Weights of a small GPT-style language model, trained from scratch on English Wikipedia.
Size: 25 layers, 2 heads of 64 (1 for keys and values), vocabulary 2359.
Architecture: RMSNorm before each block, rotary positions, no biases in attention or MLP, untied embeddings.
Each number is 128 + 24 x the weight over its row's rms, rounded and kept within 0 to 255. Layers, rows and columns count from 0. Numbers have three digits each. The size before them is the row's rms in percent of the matrix's.

# up: layer 7 MLP up, 320x128, rms 0.114, rows 292-319, columns 64-127
# down: layer 7 MLP down (transposed), 320x128, rms 0.105, rows 292-319, columns 64-127
# gate: layer 7 MLP gate, 320x128, rms 0.117, rows 293-319, columns 64-127
up292 107:131115098124143142147147077176107107118109110119146106138069128138111139137126103123148139097139144089165184137074152130119117087101136109106133120133139154115111147123126132118130133165099143
down292 105:124177107140094099149163129138138095090135111128089134102087144134161146169099124083133120151101129105125090122118119107099113111058139135149179119114128110062124140123124170141150130143148174
gate293 107:108091129146106160105124099154099137130147078154128089095145115146128144085102137104151123145081133090152143127134185150107131118089147159152121109119141184129107082143132155139080120146137153
up293 110:108153133065132147092173127140129168108104118109113138099150097110128118108141077126121129104146114143094135114131106079144125152126114111106109145113136110136131140120124094142185109129115107
down293 108:132097085156112113138138076128120099133120080146137111127147127130170198115121105149102132115118095177126114132131161108160099149110093124117161090118151151103163103114139132158183110142134128
gate294 106:133169119132145117115121154147100135126095132122160133092093158173157131111141089115111118101120140134102087151097146130165103156113153125106085149178129184147117119095097137119132121090087112
up294 099:139147105134147083139107124129146094155105155128115131078118135137119168132076132179078119097122132109126109158104150146119122166083169100091126193162133140135117147127136164160119134111124153
down294 104:125129140114083131095094104147125106177105160142099176106123099093129164115105145132150145160086125118163143126111166127074151175112117118163133096095141132094152155126166121135139140137144129
gate295 103:114093126138090100113087145112112122111073117127120108159144141164132129144146132155140159128176115133060150102115152107130089111151104121105110101144142108132196151124151141120112136093134107
up295 102:131139116157157113123173114119144112146136102135184083108118111139123121148130106158117127135094120148151173106166100153136142075124122159116090122111184103183111158129119118123122103127137116
down295 096:139119106108098135134103123169169128110157147135078166120099157163152120115118149153127112116133128108119084098127100131140101163116126140095116112143132153140144144113148098156096126140160146
gate296 094:141136071124116153119096156135144118144125117172101128105122117108126187105137164145064132131129154146095121150162103116107104149164126190158103147124155133158146125165101128109133132143115128
up296 096:106108115162101143114118142078162153127085113130129134126131159142127129166131166179137070121138135152127140131115118128134131131101147123149130098153122098118144075158150152100176094079112131
down296 099:105121121132104104095125111137210155137146148167131108156089125118171100129138147135142139125114115120144116141107143121173129110130158110165137126127106091124088154136160144138136113159144121
gate297 105:073155108112132137093094160165124118124144123114099092122157135117085082147101136120125104176161139119083090143135097100127083157130152150099112176125135153133177101138084125121134162136146115
up297 101:138158138111115129108098203118124117144126107111134132106129150100132144130090128133140105120122151112083164112115156147111151162135148160156159148143109110143099123189115087120168137123117123
down297 100:139066088092124142101116110151140124119131122125141152124123170143096111156123109149128141147108104110168137145138145128131118121145118118121092109157114129104148123130188145158078119115121097
gate298 105:141137128116131164168156093077124102112142098127151132112088120113131112092156111098120114168155099116146148121136124153117098124108128133119153106129154125072134073125140111134126125092101153
up298 105:146128105146152086130168130157139145135127127131131144081113144143138120167109148180174148101108095144103143088156123074122128128138078136111119154105131161160122094127122156103147159143146124
down298 106:107149152129152095091146138131132105062115165117080188083128147152115141142115137126155150127132146119161134158119116140177130090119153122138115147106117157141120143162129089183145104136145100
gate299 093:132078103122160115109127088147150160120155122064151128152134087148122150133138149146150124127091125115093133098136102112155102101062125122093134112101087091138125101104200101158095125133165132
up299 087:157148151162159149126160128125149158108163125098150146145085116129136135143135088115168118104112139117139147149143141130144105148130109130144148093161127127166154097134143153113093104118122106
down299 091:083113108139098121094149119144126096167104154152125128114119162140101123096167178077078149138111149137132110101151100142077172141100128108106090152112104130124160162117146113156139114141140152
gate300 104:160137087125151132147103114095137110142147133140136129130161109140147122122112161114123138181143128139109116143169183105157117149123120124105142114153079108088141080125127126153134131127122108
up300 103:133093131135107098111139184144050159109099092121100136169126137125109139111156122180128112102094115125115149169118139120106110128118147152116161116137074105156122102084093182149120120152122133
down300 104:124146162161157119131100120135132089137077107112121110139108153122137136110160145082122107103114100131127170089151103143092136127126146134157140173129124091122138118124130111155143123092197175
gate301 097:147081113142135097119108118121152089132127143088138137096122110165094120096117086100131140131083151157129145079134162115176093150122135116182146147121097140146139132162155110104127101104141104
up301 108:128150128139115148102113122160098085159136111108137091174102128066126099110076147122112098189114122114109148116171130114119141132127088122134171100115112160169096155136157099138111098121150132
down301 100:145089122091144111137154109158164124138120161096106113141111129132089096126115126132151129121158126129165117116099125141181095158177105148132124122125139111133123123142137098104136124108186087
gate302 101:076109104075164137165151138128095130104155156123126119159105119109121142130139081139135105122121101134175134117109092128139126099131117086135153129101135146144178114145133142141149132111125118
up302 106:123132157128125131155146113169142118103102094130155121142106138134144133126087129098125112122111099110137149150145116161112158138131127100143124136134145148079156158124075113158129115097136105
down302 107:111130128125155115119144132147149094130103129126141150167113103121147141140132113080129107108095177152138167126106137101093115114133157169115120141103095074167092125150106144128140163146098101
gate303 103:146150156095114133149159130106121097126132114163148093164149102080172128121135138079132175102121140149150128077101099149119154153088149104088068130167115109129109093098127119133104118110088130
up303 118:144113120117131121098099107127136129134130104103123174104104135160095146134130121158133095146142109093113103180167132148149142121171093129135129106116189121159162143149112139130138127179149141
down303 109:097152137095085161138088148123071102105119120113131090112125147156134140125086074093148123136137139122134155125162124132142134125163127122111137108113193123096115142113113096177102081147110136
gate304 094:138135110160095148096144163113119153118073124138117106128145163141104141135112124155124128126121131078142128138113092128171118130100165101142096083138093102168119128139098101144102151141154101
up304 085:139149085118105151094157118109157091172097119140117130127140122126125156113144097167143106089083146134076133125141139135069143167143160134132143127129121096147124096132126143102102150122100054
down304 093:115113160139083096175123126129143115152127134115115140134171139148114085115105113092107116135129145144131100145159106150130124114122130138153082128174166104156136150111166148094142130132123187
gate305 100:120127132125162145123151085089154105120150122088087124155085111135148140106162125094138102107089120130111139093126130149176167118152137149132127094140135127144128136108135127117073128135082165
up305 102:139138101131139140098180128137149105145134111114094136141106122169150115165103109140166127105082134115120136114113097097136145108176106117153133094125073104115122107099112098117103148165103133
down305 105:141134086121121114113158137111152153173086166131136134104106108141146093119098119193151139110114122127145117111121127116105134145110124143131149105111117151109127113147101104103095151085132067
gate306 105:122134074115094120135107138154117144109141130116114152135113155084133139127144103099128108123073095154150173098166099092114198178108131089126140124126084143141134137121139098132117143085130079
up306 097:145083146123145131103166139137144105130106143160146120128154141138119129131142159081157159139168094164118143099108103116090118093125140137154137117104093103103156143095120129180143111148127146
down306 097:152160113156141073123136127104142123126109147136115152159066127125148138127134120123140139125120105108109118153092153152138123064128098108150129124080126096103155165195114155143146127172159115
gate307 105:151133140143113134130069138135141166154123135140121098147099113141134179145146140130144081080117177139170157146147100135161115134109117124155131090144156109105146131144127098121127149127159144
up307 103:157131104176145139140082100118125145107154124133127097145156127125140160077110118169103104081128144119126125113160090116146154133129148120155138139155105148162127162124148137145129135137166093
down307 103:142148126088137133124146172147147096149114156132094163124091172124104121136132146137148126118191111186139125147139160127152080059140140115104135150108163123108127146134094154145135094111105093
gate308 102:114133125158141128114083178117175143098106102143123103124129156087111112129169091153121125098113149125114120092128117190126144135133130123179103113162123107110131118106165141165118080127115128
up308 095:169166136145086142103145148111094088146108132175109143083131121137124147118094114124135146154152147152134085116148078184130078153084155140152123109124187099161096112172106109128120130145097108
down308 097:126120148116155119139099119139137150109137143119136122155169148068108103131110113098183110077080165110127128115125146095148113138112123124166147121124131124164141139143115157151146119146154133
gate309 104:138129128100130110120151121174127142112125101110120085129131118146124157149114095106139137111056146126154107121128145155139097132139163170159144119113160110122087151160139084145147085143136132
up309 103:134137069127147088116122175132109127129111165139107161122085119128180083140096106137126145123134138103150120160092106152152130090145089132130147136145128149123154096108136211120110126106133133
down309 096:119139142069138131140126103140095135144124104130118095142139143124109142161111151118112155111140146131106103079122086160170073123119136160120159134159101130126133131151125146136113140142129107
gate310 109:186099124100098166162127160102072087138130166084109120100147161119131113123128166113138139122122126122154093152138144115147152126149130113116136127160122147120097105140083126103113108158113120
up310 103:119150145099138120135159106136160131146130152106138142094101130113087148129151112114156104127120120125097099147148136150129116109197097084143133096170113122158138133125139131113105098111130148
down310 107:117177138161156115128145093120150090138144105144147140138142127128158115103152124164091084096101124106145140105088181106144140147124118111152107157145131103120089127116147112134137083107095101
gate311 096:118143116132098129157141130122119118079152095147111101079113116122141152101095138122095154148165106171133132115154104132156115158118113092139098139154116097128150128130135133174145180152155110
up311 097:157088150110113089119106138069142151099125155142104129176161155176149138122147148143146138125190144159146114095135165127149138122121129174107079128126135112137106119144182094122112112161109130
down311 100:170177127101083117136137138107129134131131106168123149137144107149148125160152145132146086144159129072102141127114123154190137125120143120122116115092123103136124109161132141128119115148101140
gate312 101:137125063115162127137145153135130143097140162153155111108103141095120124117113123104100167080142078113133115106159139096162110146167125147114098085119129085103146095125108079169128143113104070
up312 103:125108097115162133134145190097156153113099128129180118116155112099099120129089123129139132158140077152105150103111122137129175148108167060134119119161144166104108144143141157125121163130120150
down312 101:071134109131123150188127140130110144127158166151132138100138117130110123137138161113126159144167122113131128169159157094104158149111176110152148132128114155103089124083117096147144129148118167
gate313 109:138105101141124149107118154149125158158146105124103158099091099152127139125169161169127125176162146130092175108124135085112142119141085159121134115115148133148159148124126124140149129152096104
up313 106:107160111087103131121155135169170131108107121124156130111111155098092119173161123126144154110148093097120110109156115160176155103137130109133128101131110093138152148134099083094128145144132064
down313 106:111097131142121080088165142180140129142159141122136081118116138120126120142116138132139107139112164099106109077136118094123088130131130170120101113101125121121161132089118170122106138117154125
gate314 108:137123119123140126125139179135080143129108091134143111151057132141127153143112121081152131141124133109168121118140145131174083149140134125159104147103121134089132111092102110113114189143091117
up314 107:119142151176137115142144140153104112106123101136128144097144149106125097122121115114186123128138162149125099081093168127134126088141150100151107114137137110126157099136163102105083151153087104
down314 106:186145168131153115109156135160092129125169094125128152154115074114130102152130133075155173160088127112061119142126116197143141128157131131168105149097128131111135116118167156124137120130121120
gate315 107:127131117125132131144099143107124118140129113103093070151116102154149136134104091122184084136086142161130142133115163103171106117118123098140120141147096156157115105119145089141093175112120126
up315 101:122158114133128129144133103111167099129123085136129117126143144186151099129125122166140148085141127121121132095145151089099145167158118102119149155139091155161153122127151124121099124194133144
down315 111:131114151138128111105074114124128119132115111168134173079146121092128115132100111114132103087107105131128165181129148121154147136139099138150126156142126181142120150094137148152155129140138089
gate316 097:113168160146124130084128161083135157155153135132116151138089140120125186110128147133146137096215147144121130170172142105121117156163142156103104193131126147120116119114076114127140156140111109
up316 096:071100115146144126146085118135163167117150152150130140147098132102116132116129179157125175154152129147105120152130162128170122153140108121100177125132127174124161135145088121119079132129126134
down316 093:141117192083111158098162107120144090131123149095135110113157142166131122151153109136093115184049137145134131136088097175110113145090138119171123096120155126098118134134189167132125139133144138
gate317 101:107088156112142158129164151127124140098131126122085125134094155127142175107127091115116092135153134163118133127142125157116100128161113149098076171124129169150119116096129150153103132107090116
up317 098:135111119115194118088124079091157124198161128119129148108141129109114125130124132146141148059128133124146137104122148091071165148109163109168125150156139115119153161153141139110151117138142128
down317 100:108105098105113073171153135089126109130138085151169118127137100172085109097130093135120128161121134111114133193096104130104122112143131099129133132093168134141150159150148104167122143150163163
gate318 104:082158136088158141102124149066113133135119133101122085113148142111133148148133169142154144132125163147146093157109149134139145143131137137120165182114162179127102165151115144132111121096124134
up318 100:140095109143108105109107132162129079108124101128134176123115119125155151076095111160191128081147139150146129111148164157085138099122144128142122132130139149150120128142142114118121115122140177
down318 102:125119111126119118138130154111117132158111127136122162108128088133176148111103109166130122129111130092114136098161137099102121129093158142159072090165177133114163173155115143107144124102117144
gate319 104:124150155106161146146097142063173116089114139172142144139115147146158148128089109099165152100097132142123127141094131107114139126120181097146131171134127137121111119177144151154112070179123173
up319 104:121175148109116161111141154128106107161174135134100136072112115139089123098098103122107107104153148165114158132140151132158134137177151128082137138129163119136130095128140148132146163119114107
down319 106:109118136148164120140143143158100089151112122121125135132113166125149121104100110123114120173111166126123111126116151113119165097124119132164114140139166120113125155130124097148121080124115124